{
  "rope_base": 10000.0,
  "attn_scale": 0.177,
  "init": "normal",
  "lr_head": 0.0115,
  "batch_tokens": 131072
}
Each number is 200 + 20 x the weight over its row's rms, rounded and kept within 0 to 999. Layers, rows and columns count from 0. The size before them is the row's rms in percent of the matrix's.

# gate: layer 9 MLP gate, 768x192, rms 0.138, rows 619-642, columns 0-95
# up: layer 9 MLP up, 768x192, rms 0.142, rows 619-642, columns 0-95
# down: layer 9 MLP down (transposed), 768x192, rms 0.108, rows 619-642, columns 0-95
gate619,107,210,188,179,206,200,192,165,198,231,208,190,195,162,186,237,179,182,222,187,178,211,192,235,188,183,158,185,210,211,242,202,173,240,184,208,187,194,189,165,173,184,158,213,228,188,180,188,215,191,201,213,185,234,189,212,184,170,217,183,193,195,199,225,227,208,223,211,209,183,219,172,204,223,216,212,216,207,224,209,213,180,195,210,169,185,211,189,196,213,184,198,194,203,216,230,160
up619,102,228,184,227,202,167,178,200,246,180,171,196,190,187,197,207,225,154,197,203,222,204,213,214,216,218,220,200,196,178,218,184,220,226,187,189,200,192,220,230,200,193,197,184,223,194,245,227,176,170,185,197,234,215,223,175,176,147,203,187,189,198,172,211,171,194,220,216,212,196,216,204,182,194,201,182,222,194,166,202,205,203,211,221,196,228,174,180,176,190,212,157,221,221,187,204,216
down619,105,195,184,179,195,220,203,216,220,190,219,176,205,209,174,198,234,220,207,137,161,220,218,180,226,180,213,182,169,197,175,184,183,204,167,220,180,198,191,206,225,172,183,217,203,224,245,185,170,211,206,181,182,167,204,184,217,193,222,208,179,188,196,197,200,200,190,199,193,197,200,173,184,195,153,200,199,176,178,238,177,211,203,178,178,204,189,193,169,197,192,228,209,188,221,150,226
gate620,093,199,160,251,209,213,224,171,205,190,202,222,202,212,209,222,202,195,165,171,195,194,186,183,176,174,177,213,228,195,207,188,186,222,169,194,218,180,207,189,226,176,215,190,200,195,205,205,196,206,198,154,207,210,220,184,186,238,239,177,202,218,208,192,212,224,178,175,192,213,204,205,215,246,191,226,191,176,178,194,269,204,219,222,215,198,186,197,218,173,221,204,175,209,221,177,220
up620,098,172,245,211,213,173,219,171,211,170,196,211,198,223,209,193,194,214,212,231,226,212,204,224,194,183,178,211,212,213,194,204,188,186,217,184,211,201,223,203,179,177,183,206,216,186,215,173,200,185,198,204,232,217,196,203,189,198,192,209,162,171,137,209,218,206,199,215,212,224,168,212,203,216,181,200,228,195,135,185,190,233,219,195,168,218,185,205,218,176,209,194,216,215,182,173,219
down620,102,204,193,179,176,222,202,205,191,213,200,211,220,169,187,195,224,209,209,206,220,175,174,147,167,196,210,207,196,232,201,210,235,166,235,226,190,216,191,178,178,229,212,184,216,157,179,225,214,196,193,193,225,189,194,227,227,187,219,205,206,178,179,188,206,166,191,230,188,219,203,178,247,201,186,202,207,213,181,183,208,219,229,195,184,193,204,157,193,219,219,186,178,187,189,183,217
gate621,105,188,222,231,174,174,214,193,237,230,202,204,214,203,187,201,213,194,223,186,238,198,210,230,223,184,209,213,209,178,212,192,221,185,207,195,202,212,194,195,175,221,199,176,198,181,193,202,169,209,186,216,214,224,178,202,193,199,198,195,176,211,211,199,224,180,217,207,188,150,187,180,206,218,218,189,188,181,184,189,229,180,195,201,214,181,200,168,150,230,174,170,161,197,214,205,202
up621,099,196,188,189,200,233,191,199,195,173,184,198,242,184,145,175,221,222,201,228,193,249,207,188,182,170,234,206,198,211,208,187,196,218,225,210,214,207,207,205,159,201,193,190,222,196,233,214,196,168,182,207,162,188,192,222,233,184,186,180,236,203,198,166,201,224,201,185,207,202,196,168,180,200,211,198,166,192,195,205,202,187,178,218,203,186,205,202,216,203,225,189,208,206,198,154,194
down621,100,165,233,202,186,155,230,179,196,150,173,169,187,216,212,190,205,205,217,219,215,215,208,226,189,182,222,209,199,183,209,194,199,197,162,188,200,195,179,178,188,218,217,156,225,212,206,235,217,210,175,183,204,200,207,225,213,215,185,194,211,171,176,211,207,194,194,187,173,221,218,175,184,184,206,196,195,208,219,173,204,200,154,210,205,219,211,225,190,178,184,194,247,185,195,188,234
gate622,105,220,201,202,211,209,216,173,180,182,178,210,204,181,217,194,190,232,223,183,192,178,174,205,195,188,156,216,190,177,206,201,168,197,187,196,211,196,234,187,174,206,196,180,181,189,218,215,198,199,194,181,179,191,212,189,210,190,225,205,241,216,180,223,191,199,191,201,171,171,206,180,252,208,211,192,217,201,209,178,244,215,213,221,181,187,202,206,235,219,229,202,222,230,177,220,196
up622,099,196,181,215,210,164,206,202,204,246,222,190,179,167,193,181,180,206,226,188,250,204,165,187,193,208,187,186,240,174,208,236,233,181,218,171,180,207,189,195,223,203,198,179,209,208,217,198,219,193,211,206,176,149,221,219,206,193,204,199,169,205,200,198,205,189,184,203,213,186,213,210,201,203,206,197,193,221,209,198,233,226,224,220,206,186,207,196,197,185,223,233,176,209,192,210,185
down622,103,249,224,204,214,224,205,166,215,203,208,162,211,157,219,197,214,199,239,199,183,210,206,185,155,179,207,206,189,208,185,153,202,192,262,187,204,205,166,191,214,212,196,238,226,220,236,173,223,231,158,208,183,202,170,207,229,179,184,190,187,198,217,243,205,194,184,159,226,220,213,188,197,175,217,206,207,185,205,214,182,224,212,178,218,197,256,205,212,168,187,188,205,195,222,198,200
gate623,096,242,181,200,229,238,164,194,192,208,205,180,211,219,152,198,188,203,201,198,185,165,215,185,207,200,221,222,211,221,184,222,204,209,194,210,201,194,205,176,226,218,202,222,217,161,233,224,194,197,178,209,235,205,189,204,243,174,197,174,202,175,224,186,200,139,169,216,202,185,207,197,171,200,211,254,201,197,173,222,202,195,187,192,190,222,220,170,201,207,226,185,202,197,204,193,206
up623,090,208,213,213,221,186,240,204,210,200,211,208,215,194,210,231,216,182,185,194,198,197,202,180,198,211,220,176,214,183,191,201,246,184,222,207,197,211,186,183,230,193,236,203,156,191,190,213,177,215,188,185,187,188,197,197,190,162,152,198,228,224,187,198,187,224,215,202,147,205,200,204,191,186,178,188,229,174,180,187,191,194,209,192,199,194,223,164,208,179,250,220,174,194,158,219,214
down623,093,235,188,164,213,207,212,182,223,215,216,234,173,183,187,197,206,197,195,200,201,218,209,228,208,205,211,139,211,199,186,221,200,170,252,154,185,187,175,216,191,168,262,235,193,208,175,201,180,202,206,164,173,185,235,244,202,200,160,206,234,193,181,167,194,202,193,208,189,193,217,182,250,202,209,227,211,211,174,200,202,187,167,177,166,195,203,220,179,222,195,209,197,185,188,227,211
gate624,110,184,184,187,203,223,181,185,212,234,217,204,204,211,210,205,228,150,231,211,193,177,173,218,219,184,177,191,209,187,186,199,201,204,203,182,218,199,208,190,221,194,219,233,191,226,240,208,195,233,182,193,207,181,173,176,169,214,201,208,195,175,183,173,215,181,202,217,180,222,220,236,256,225,186,167,194,198,191,210,228,212,196,208,188,191,179,192,230,198,201,179,223,223,213,225,222
up624,103,150,212,203,181,206,219,207,217,196,224,176,180,180,243,209,195,232,194,186,216,195,189,166,219,215,185,186,179,181,206,192,252,185,220,199,208,213,232,222,184,194,243,215,218,223,221,152,192,235,205,219,231,239,232,225,196,217,227,181,143,195,180,188,194,189,207,168,172,176,208,211,192,195,198,232,221,203,216,168,178,206,224,216,191,198,197,182,185,204,186,212,198,204,185,197,232
down624,103,221,197,183,218,220,181,202,204,184,196,197,169,199,204,201,218,193,168,193,184,210,192,203,202,168,197,199,203,217,208,214,197,218,168,212,235,188,178,199,221,192,209,197,210,185,153,229,241,217,174,205,163,213,190,217,215,235,211,202,185,212,245,210,203,216,203,184,182,229,157,193,234,168,196,196,205,205,214,200,199,204,182,195,171,163,176,201,230,204,216,219,172,233,201,189,193
gate625,102,209,218,180,178,224,203,231,193,225,184,183,184,214,154,188,217,196,205,199,210,217,222,230,211,256,154,211,205,210,181,189,182,178,196,215,211,205,209,236,201,205,182,162,193,230,197,202,204,180,217,192,194,225,191,204,190,200,166,210,223,237,231,198,198,168,212,211,215,174,190,200,204,203,170,173,171,210,199,188,214,210,176,194,236,224,195,209,210,214,240,189,209,207,177,204,195
up625,101,202,199,177,201,159,235,228,177,210,202,174,201,205,221,200,213,186,191,213,182,222,201,220,201,173,210,203,248,183,214,192,222,206,186,182,221,174,196,204,207,196,170,190,165,214,218,188,214,173,196,193,192,187,219,213,236,200,182,196,173,196,208,201,195,166,207,212,181,179,193,198,198,218,206,208,208,201,217,204,191,182,184,220,205,202,192,180,194,165,135,176,191,213,190,235,195
down625,101,209,188,232,203,255,189,221,223,210,218,209,214,173,187,182,200,187,222,197,196,237,212,190,178,214,225,234,224,173,184,198,225,198,210,209,204,177,218,167,192,213,147,214,207,208,186,195,215,207,166,216,164,205,215,208,199,202,157,215,220,177,206,197,171,201,258,211,174,205,197,199,193,204,184,219,157,216,200,225,215,182,226,168,201,214,157,219,200,174,201,194,191,228,152,233,210
gate626,099,186,199,225,171,184,185,166,200,208,183,195,192,212,244,213,195,183,206,175,204,209,191,213,178,184,163,196,224,203,193,233,185,238,190,183,207,198,176,189,196,212,198,220,205,196,246,225,163,221,198,196,203,161,189,186,221,176,204,193,193,171,175,222,211,150,176,193,208,192,209,197,187,197,208,226,180,200,215,228,191,195,215,205,234,175,177,181,223,198,226,196,186,223,207,187,178
up626,098,223,217,183,208,177,205,193,213,180,174,192,238,205,195,228,207,169,203,187,226,202,196,209,215,200,193,189,185,218,237,169,184,185,207,197,220,267,158,194,187,235,218,200,193,195,218,210,192,212,202,198,189,215,211,186,231,208,209,203,217,221,161,205,217,162,216,189,195,172,165,194,180,174,200,192,226,188,193,170,215,218,224,194,211,243,195,238,221,222,198,185,237,218,188,247,208
down626,097,229,198,178,185,210,204,194,200,212,169,214,217,198,184,216,148,195,222,232,192,202,240,204,167,208,193,166,176,207,180,213,218,191,184,187,179,237,155,196,201,178,229,192,176,180,210,214,199,181,211,222,166,244,229,199,253,190,166,185,189,207,199,162,198,178,183,212,242,177,193,216,188,197,206,189,179,176,205,155,175,224,193,197,186,183,173,225,212,185,220,206,225,178,208,215,172
gate627,093,163,202,202,202,194,222,157,221,216,236,194,205,162,226,173,204,190,162,202,200,202,191,183,201,203,217,180,179,230,216,181,161,174,215,211,207,188,210,199,207,204,244,170,178,193,233,196,194,179,212,197,197,224,208,208,187,181,205,172,217,198,214,220,224,200,215,194,198,192,207,194,223,197,205,242,206,197,192,222,235,203,207,180,194,207,213,188,214,190,213,260,201,216,186,223,198
up627,100,205,230,200,202,179,182,217,205,177,236,176,201,161,182,209,192,223,227,202,184,220,203,202,220,217,221,185,220,205,188,192,195,191,174,191,187,195,176,170,192,166,164,228,223,209,194,160,183,207,192,189,193,154,202,225,187,235,207,226,207,229,221,190,172,196,234,202,169,221,185,196,203,232,204,173,198,206,207,200,189,202,190,193,191,203,219,201,174,206,214,209,185,166,202,208,206
down627,102,242,213,207,198,196,173,208,188,237,213,220,193,201,197,180,210,206,172,226,202,204,149,157,225,225,203,194,204,204,194,198,206,217,182,209,224,176,182,182,186,174,208,205,201,236,211,220,189,214,221,222,141,190,222,170,219,215,213,189,193,209,191,208,191,207,197,203,185,186,188,183,214,234,186,179,206,217,173,216,229,205,218,218,218,169,193,202,184,180,192,166,200,225,219,215,170
gate628,099,177,165,216,190,199,217,206,201,208,208,195,191,188,178,219,181,237,197,143,187,196,219,239,246,175,203,203,171,206,202,221,216,206,214,195,214,183,214,241,187,247,190,214,243,174,197,221,213,175,193,197,204,204,220,216,224,214,189,224,174,186,202,212,178,179,188,199,175,206,194,238,182,194,183,214,203,187,203,224,205,211,203,188,217,214,161,204,214,204,168,164,220,180,214,220,205
up628,096,227,202,168,190,179,220,192,198,220,248,223,231,189,196,194,194,205,250,219,190,183,211,172,187,223,190,179,191,200,184,217,212,204,191,210,197,192,202,212,197,193,188,168,216,189,172,219,211,246,201,230,207,204,213,226,221,201,240,183,210,222,216,215,188,228,187,189,220,224,166,182,217,175,208,157,210,192,189,194,223,206,208,181,228,182,207,209,223,217,198,224,197,236,208,167,225
down628,095,154,222,185,167,201,229,227,234,197,185,190,190,220,184,210,203,191,184,154,193,227,247,223,207,155,190,227,211,195,201,203,170,152,192,176,178,219,210,189,193,202,199,198,195,207,204,187,199,190,222,203,208,183,191,232,190,201,210,190,213,151,154,199,203,213,161,186,225,188,171,188,204,197,162,216,207,207,220,190,220,221,202,204,198,235,228,214,197,192,181,218,220,188,200,152,172
gate629,111,184,211,221,199,190,192,180,206,224,212,198,156,173,224,201,196,240,178,225,220,206,199,199,229,217,198,210,198,187,192,197,192,203,219,208,223,199,161,191,203,188,183,182,201,227,204,163,157,227,188,244,208,205,209,212,223,195,172,195,198,161,184,177,222,189,206,180,182,198,202,190,189,222,170,202,182,207,225,211,161,248,215,188,209,217,170,213,196,221,227,237,220,179,206,204,217
up629,108,196,203,199,191,220,217,222,181,186,222,214,191,184,217,202,187,193,219,193,194,167,192,199,191,213,230,176,187,212,232,241,184,176,165,215,202,188,204,208,205,175,214,212,198,203,217,237,199,216,202,211,228,210,226,201,193,208,202,194,207,152,178,221,253,189,177,203,134,174,200,185,166,214,184,200,196,208,186,216,192,187,197,210,194,207,213,174,190,170,181,199,208,214,201,227,163
down629,105,180,166,180,215,157,194,209,207,189,201,167,198,225,217,215,206,187,188,227,203,177,194,164,216,204,179,195,214,174,164,210,191,208,205,206,194,203,196,198,198,176,169,194,228,180,203,200,218,188,199,161,172,211,232,194,187,198,226,173,207,193,210,176,222,201,181,193,201,194,229,162,186,211,183,202,200,232,201,224,216,202,178,211,190,221,172,216,176,171,235,202,194,227,229,205,166
gate630,095,185,198,214,197,201,198,217,172,219,235,191,210,198,216,253,202,235,206,200,216,187,204,179,225,181,195,204,195,195,203,227,201,232,207,221,217,232,209,186,193,204,212,210,210,186,192,199,192,203,212,170,186,171,221,224,210,223,175,190,223,216,209,156,191,183,235,193,197,199,154,196,204,150,220,212,193,173,197,198,196,135,209,166,186,215,199,178,220,207,196,211,198,169,193,186,181
up630,098,232,242,185,193,209,184,174,203,199,187,199,196,213,218,191,235,233,213,157,184,203,205,168,201,204,191,204,207,206,197,201,209,178,198,226,189,219,190,198,206,204,192,162,211,221,196,190,183,177,207,192,183,183,176,194,176,187,202,195,185,206,174,237,193,207,194,185,213,220,194,228,205,224,204,192,195,182,154,218,162,206,194,208,191,214,212,188,213,211,180,224,189,195,199,205,231
down630,099,223,192,209,195,208,187,208,205,257,192,210,184,162,199,220,216,164,174,210,203,215,218,180,181,217,200,191,151,171,214,184,202,205,193,176,215,213,215,256,201,204,173,201,207,180,197,194,227,229,225,192,195,178,224,233,192,218,220,200,194,194,196,157,211,176,180,203,177,209,205,180,183,161,191,179,213,209,215,174,209,174,202,202,211,179,211,238,213,206,184,194,233,201,174,176,196
gate631,105,181,207,206,209,170,210,203,153,212,212,179,210,189,218,203,172,175,217,153,193,204,229,216,208,224,192,221,179,188,187,217,183,181,223,178,206,188,200,227,215,220,212,203,201,213,181,258,198,224,204,221,228,238,182,204,185,219,154,200,196,186,209,242,223,200,182,205,250,186,236,211,194,238,178,195,219,204,202,214,178,207,217,210,207,181,209,200,207,191,210,189,190,191,188,209,193
up631,103,186,208,187,205,191,179,201,201,220,212,214,210,163,190,174,174,179,219,158,191,246,194,167,187,205,193,192,230,223,204,222,187,206,195,169,215,223,220,180,200,230,193,232,193,180,186,226,185,159,178,189,192,199,183,195,213,212,201,215,186,140,200,194,162,212,190,205,196,254,197,184,203,196,204,217,214,231,207,199,188,197,203,239,204,163,181,204,180,194,190,191,225,180,222,179,184
down631,091,185,196,181,202,206,194,238,215,224,213,180,230,190,200,201,154,199,224,206,196,181,204,177,258,213,251,208,193,227,200,168,162,218,217,178,216,196,206,187,164,201,200,204,205,194,245,229,198,212,215,210,199,210,198,157,196,194,210,189,167,209,214,218,204,174,229,187,221,217,183,189,178,220,198,216,215,203,207,203,181,197,232,187,201,202,205,233,149,179,196,194,203,231,218,184,189
gate632,111,213,184,179,209,188,182,239,195,202,218,172,181,188,214,187,204,233,193,199,189,216,192,195,219,213,197,190,166,217,198,228,180,175,213,205,221,229,194,222,218,212,180,185,231,228,206,199,211,211,201,216,197,218,225,181,161,200,159,212,214,230,206,154,194,225,191,236,184,195,186,157,189,213,221,199,187,175,217,184,172,194,188,199,231,204,178,207,198,189,246,186,184,199,218,201,203
up632,110,241,186,221,201,187,206,202,183,225,168,163,186,189,181,181,191,201,188,165,170,174,218,217,207,191,196,181,216,196,215,163,178,218,188,196,175,200,179,220,203,201,217,213,184,181,214,207,210,186,170,188,221,173,217,198,195,180,220,218,221,238,222,224,194,192,202,180,202,198,172,204,202,162,189,200,219,244,176,203,223,171,210,208,185,201,225,211,189,174,209,171,196,220,193,239,240
down632,103,212,180,200,243,203,209,228,221,210,188,168,218,206,214,190,196,175,197,234,201,187,198,186,222,177,196,217,224,228,198,181,220,207,218,204,210,181,198,228,197,221,153,205,187,197,202,218,213,210,193,205,243,210,223,211,219,185,215,237,171,208,247,217,230,211,238,196,205,226,212,184,196,228,191,176,212,206,190,201,172,182,179,212,226,192,175,204,190,199,222,213,207,184,195,180,199
gate633,097,206,203,156,161,251,196,174,212,231,210,225,186,195,212,184,179,220,165,207,204,207,173,231,164,199,231,206,222,188,226,184,210,193,202,219,238,200,198,163,206,190,208,185,192,175,162,219,192,180,194,213,188,195,240,194,192,187,188,191,202,197,192,201,217,248,194,199,214,176,184,215,197,205,192,216,176,198,197,218,222,214,201,245,194,210,191,217,224,191,221,191,190,191,232,228,189
up633,094,191,210,207,203,213,215,182,170,204,218,220,203,180,187,192,204,229,235,197,178,196,191,195,172,179,210,136,198,175,190,218,205,207,191,206,217,200,203,233,179,176,208,211,213,229,181,224,187,223,189,181,195,220,207,157,211,230,173,169,218,165,237,211,199,226,197,194,206,189,190,165,225,193,204,210,223,195,187,183,197,196,212,194,182,204,185,248,189,187,189,215,211,161,212,216,234
down633,092,185,201,228,206,217,188,208,217,187,219,222,221,186,181,185,224,199,237,204,185,213,204,172,204,190,182,176,203,177,237,192,163,156,200,225,200,210,228,202,190,196,206,184,208,191,207,200,210,202,216,229,169,186,187,182,180,212,182,182,199,201,220,157,161,249,213,211,230,161,192,181,212,217,179,164,181,223,221,228,177,220,179,204,207,160,197,184,183,184,202,181,204,216,211,169,196
gate634,099,193,213,219,198,185,179,177,199,179,190,224,212,169,181,160,206,202,181,185,175,225,186,208,192,224,215,182,169,187,201,197,210,199,187,218,217,184,217,258,195,216,193,227,186,169,208,152,141,210,224,213,226,200,222,208,219,159,207,210,212,207,172,182,196,203,166,208,157,192,207,230,217,197,183,210,229,234,186,207,178,202,195,162,208,186,187,213,190,221,192,174,188,192,197,204,210
up634,098,196,208,177,185,179,217,185,177,163,205,176,181,188,187,238,201,155,217,204,208,235,195,178,196,187,206,189,218,234,229,160,186,222,201,199,154,182,228,238,208,222,206,244,196,178,194,206,196,194,201,191,209,206,229,213,215,201,214,155,213,187,208,187,201,217,215,189,189,186,167,208,211,189,167,204,209,219,209,193,174,219,179,203,214,235,204,211,195,212,185,199,211,213,199,221,241
down634,095,192,206,196,213,178,197,192,198,189,199,204,212,192,166,187,201,172,197,211,244,185,177,193,216,226,230,120,165,190,216,180,201,221,225,181,203,199,204,241,216,191,159,216,234,204,204,174,194,170,165,189,187,233,189,229,192,184,215,199,215,198,207,206,197,217,180,207,177,197,161,196,199,177,200,195,201,156,212,186,170,214,188,183,200,219,197,217,233,208,205,142,221,187,177,220,157
gate635,105,175,205,181,203,211,201,210,161,196,197,186,162,209,186,239,195,228,179,187,170,175,204,218,184,211,179,186,208,196,192,182,207,205,191,171,229,206,237,218,210,174,207,199,186,140,227,171,210,217,186,181,200,217,188,207,221,172,174,232,237,188,158,212,212,204,189,200,162,202,213,209,192,159,216,223,214,193,204,191,170,179,206,243,192,204,199,228,208,189,189,223,203,211,174,210,216
up635,098,180,205,209,211,185,212,189,209,210,229,191,182,189,188,222,173,207,167,177,207,176,213,205,184,204,201,210,150,179,224,239,216,201,168,206,195,185,214,204,211,204,192,159,170,177,192,150,189,180,202,194,220,192,192,212,221,196,188,179,187,213,187,196,210,194,196,150,181,193,191,184,169,194,221,189,215,192,229,225,200,195,199,229,174,230,214,220,190,155,231,212,214,181,222,217,168
down635,101,223,207,168,199,195,222,210,190,246,190,236,199,205,189,181,201,192,207,203,177,178,209,178,207,211,165,193,192,221,191,199,221,225,216,220,196,200,192,195,205,180,217,179,189,231,182,202,215,191,240,190,188,175,172,178,180,170,193,184,220,193,214,239,208,186,180,221,177,196,179,176,175,172,189,172,253,182,183,203,211,186,247,208,192,201,187,198,185,209,228,205,204,178,212,209,146
gate636,100,228,169,179,193,182,175,190,190,182,173,227,210,196,187,218,186,202,234,191,195,188,158,199,212,196,170,199,172,198,188,209,183,193,197,211,182,240,217,225,195,180,212,183,238,206,230,194,192,199,192,215,216,202,226,208,190,215,186,204,179,198,208,206,213,191,170,172,179,218,234,187,214,222,175,215,153,172,201,215,218,174,199,214,226,206,226,192,210,195,179,191,163,212,216,238,185
up636,109,199,206,202,204,214,170,198,186,179,181,193,212,189,176,196,205,208,211,201,179,208,201,191,180,193,210,182,207,155,174,175,195,220,217,187,179,246,198,187,222,189,214,194,207,202,235,195,197,203,187,213,183,204,166,215,223,199,177,194,172,187,192,150,172,232,240,233,232,204,200,214,200,219,216,191,206,209,205,215,171,221,204,188,183,218,207,223,206,239,221,180,196,180,190,221,153
down636,105,189,213,202,177,198,204,193,193,202,209,199,164,154,197,223,193,217,197,207,200,218,182,190,187,220,169,173,163,206,244,189,215,208,224,187,193,235,200,207,211,194,268,210,200,208,205,200,211,203,185,178,202,182,246,240,231,181,198,205,191,204,202,236,239,215,210,206,212,177,224,222,211,219,205,212,211,191,235,195,164,212,229,211,183,210,178,241,235,249,214,189,161,188,182,217,191
gate637,102,225,221,203,201,232,193,174,206,174,192,195,196,163,239,174,188,228,208,163,209,215,190,209,209,175,212,224,160,234,171,183,202,222,167,190,191,182,181,214,212,200,217,207,198,226,208,187,213,224,235,200,202,218,196,208,241,187,193,225,178,182,220,185,203,218,204,203,181,202,226,202,201,181,190,208,197,188,206,218,229,221,218,230,224,182,170,156,165,187,213,199,144,206,207,242,219
up637,101,208,208,205,209,232,194,197,190,196,203,183,189,165,221,216,183,199,196,207,163,223,191,206,188,228,189,192,151,201,219,193,196,229,212,217,225,185,170,215,227,206,219,191,165,193,161,195,198,191,170,233,193,176,226,203,221,185,199,217,167,166,153,193,238,196,209,181,203,174,196,189,194,215,241,205,203,213,214,244,211,223,187,199,198,226,185,183,210,190,174,193,168,215,176,206,212
down637,100,214,179,173,188,177,187,208,154,218,210,221,200,201,171,175,169,158,180,186,229,239,206,211,186,218,165,220,184,206,207,201,208,187,182,203,209,231,218,232,227,161,236,196,240,201,198,219,192,180,224,208,196,217,187,201,207,212,214,199,210,186,196,208,221,239,213,186,182,203,202,201,210,194,208,237,185,216,163,172,225,200,229,201,190,150,196,183,185,228,205,199,205,162,202,199,179
gate638,100,185,220,221,181,204,176,162,187,221,197,168,189,212,164,191,198,182,186,216,173,181,202,209,245,166,225,203,202,178,183,178,219,213,187,202,186,228,226,177,198,219,201,251,170,167,199,197,186,171,227,217,193,207,228,178,204,223,207,182,223,210,197,198,187,231,200,217,202,197,178,185,154,206,239,177,157,193,201,205,175,185,206,211,166,193,192,211,185,213,219,189,170,171,220,230,220
up638,096,208,177,209,177,207,211,179,208,200,161,194,184,238,176,189,172,245,189,210,203,212,202,226,207,213,201,177,205,188,180,226,211,188,223,183,173,178,214,183,160,176,197,189,186,209,239,198,215,198,171,197,202,193,206,187,170,222,213,231,213,200,198,167,190,211,225,215,210,203,198,173,210,203,178,195,197,192,190,210,198,228,210,179,206,214,217,185,220,209,189,200,239,170,209,174,194
down638,098,150,223,185,197,213,178,175,219,206,187,217,168,198,191,235,258,187,196,194,246,193,193,175,196,189,196,207,181,199,188,167,218,190,165,200,219,205,223,180,198,183,178,177,164,191,214,213,192,201,216,180,192,193,205,177,199,196,182,217,191,210,165,257,196,207,174,206,232,194,223,212,193,183,227,197,186,254,252,217,246,179,193,215,176,215,201,210,182,228,221,194,210,171,190,208,198
gate639,103,228,242,236,192,219,190,168,188,211,162,189,207,195,244,215,181,206,204,233,198,205,209,203,188,222,206,196,191,175,196,209,199,194,195,206,232,199,184,241,191,216,215,196,220,191,198,205,231,195,211,213,180,184,199,196,196,190,173,173,206,204,253,242,166,197,191,231,181,199,196,208,195,230,241,196,200,193,212,194,219,193,200,191,200,196,194,202,218,185,231,207,210,187,208,199,166
up639,100,204,175,239,182,204,199,162,188,213,192,176,194,226,205,226,208,177,201,208,234,185,225,189,216,207,173,203,219,201,201,173,212,198,189,202,220,195,174,229,169,235,215,252,200,242,238,170,190,236,171,211,209,201,229,197,169,222,216,196,185,217,189,263,183,188,194,183,208,211,192,217,190,206,191,231,190,189,209,195,228,197,191,185,203,190,203,202,173,166,225,213,205,214,199,191,220
down639,101,171,207,225,184,204,177,196,214,230,190,198,202,203,187,171,186,202,185,191,195,202,188,217,213,189,200,157,203,196,212,165,195,177,200,216,204,186,185,192,212,205,189,238,188,191,176,226,221,220,251,198,170,189,221,174,193,190,192,229,179,183,218,174,191,211,214,192,175,179,206,214,208,204,215,189,183,220,225,231,238,209,196,173,198,196,215,182,201,192,242,215,196,185,219,198,217
gate640,103,225,216,185,167,237,204,242,195,253,184,198,181,184,203,203,209,196,194,223,194,215,210,216,175,194,204,188,233,228,219,200,172,225,205,196,184,210,188,217,209,205,197,163,223,214,206,189,206,261,193,182,209,216,186,206,229,197,190,199,177,193,186,212,231,200,196,185,207,237,238,201,191,227,220,200,190,190,204,168,194,196,218,206,243,226,208,210,217,213,215,203,188,184,209,182,218
up640,097,185,225,195,172,195,201,208,177,189,180,160,210,228,209,182,234,171,214,163,184,194,187,168,208,197,209,211,247,239,174,183,186,203,217,188,220,223,205,164,260,197,190,215,172,215,208,196,219,238,184,186,185,188,252,207,165,204,188,155,191,203,180,219,215,201,186,194,221,216,189,186,210,163,185,203,210,205,157,173,181,205,203,205,182,202,220,170,237,178,212,206,219,196,189,199,211
down640,101,215,180,202,232,189,192,194,202,225,207,186,219,251,206,218,163,169,180,210,240,219,191,174,182,183,178,231,218,208,201,218,192,200,179,228,222,225,204,200,240,168,255,207,204,170,192,195,212,216,177,177,191,205,176,200,218,186,231,239,229,233,183,205,200,182,137,150,222,213,187,227,194,198,198,180,221,190,196,188,185,201,222,196,202,195,199,190,209,218,172,202,214,212,214,220,210
gate641,099,154,203,207,184,200,184,209,207,215,216,188,206,235,192,189,152,196,224,215,198,218,258,218,201,228,198,202,207,184,192,200,197,228,216,185,201,180,192,249,188,213,175,170,248,191,185,220,203,188,188,206,179,203,203,208,213,185,185,191,182,214,199,204,223,198,250,188,210,187,214,199,205,204,201,191,194,206,207,195,204,182,215,202,194,217,184,209,202,202,190,213,204,182,208,178,205
up641,098,202,225,214,215,228,188,188,206,226,220,183,184,203,200,210,177,207,231,193,200,234,207,177,214,225,229,220,221,188,160,224,195,215,229,262,183,196,181,164,173,211,178,193,189,208,210,209,177,211,201,225,188,210,184,227,227,198,193,189,199,192,167,208,189,165,209,191,223,188,232,228,171,208,222,200,218,196,184,178,184,211,199,230,215,200,204,187,216,185,202,261,190,190,176,187,174
down641,102,187,227,177,169,167,193,197,179,191,234,152,201,210,213,189,217,186,188,203,195,175,188,191,218,201,211,249,176,200,193,190,201,187,230,202,212,202,167,207,204,166,273,217,224,194,170,173,190,211,195,213,217,219,183,180,232,207,211,215,247,189,202,205,234,185,192,207,202,161,212,172,219,202,198,186,194,193,215,169,172,221,202,190,175,183,205,215,214,188,187,190,219,230,219,249,253
gate642,101,213,165,183,160,181,228,209,191,192,154,188,207,234,217,190,188,207,192,155,212,166,210,205,179,216,215,194,198,207,203,196,226,211,200,191,202,223,222,209,198,212,213,161,214,230,179,218,210,236,205,185,200,197,196,204,186,214,219,199,185,206,221,217,199,205,176,212,163,203,208,243,200,217,200,256,173,219,208,224,194,182,226,198,172,186,181,218,210,236,209,177,202,207,221,211,202
up642,108,184,200,195,210,234,200,195,192,193,216,228,182,207,211,211,169,189,180,225,209,223,173,225,245,204,233,189,192,221,222,185,178,191,189,177,191,196,191,219,202,200,181,183,175,243,192,200,183,182,208,164,204,183,188,180,184,214,209,194,211,174,170,170,184,249,204,228,222,209,210,196,206,217,215,204,210,251,198,173,150,217,208,212,200,236,195,198,224,210,171,217,178,220,162,204,173
down642,100,199,194,204,187,196,207,193,208,205,203,201,220,175,202,197,192,200,193,207,195,209,200,251,212,202,240,190,217,193,195,194,186,196,215,241,186,220,190,226,213,224,251,195,162,204,195,159,208,192,174,192,221,238,207,198,187,211,192,209,165,158,207,188,210,169,182,191,207,210,206,253,219,188,152,229,229,200,195,235,215,189,185,231,147,191,190,227,166,248,218,206,206,197,195,189,224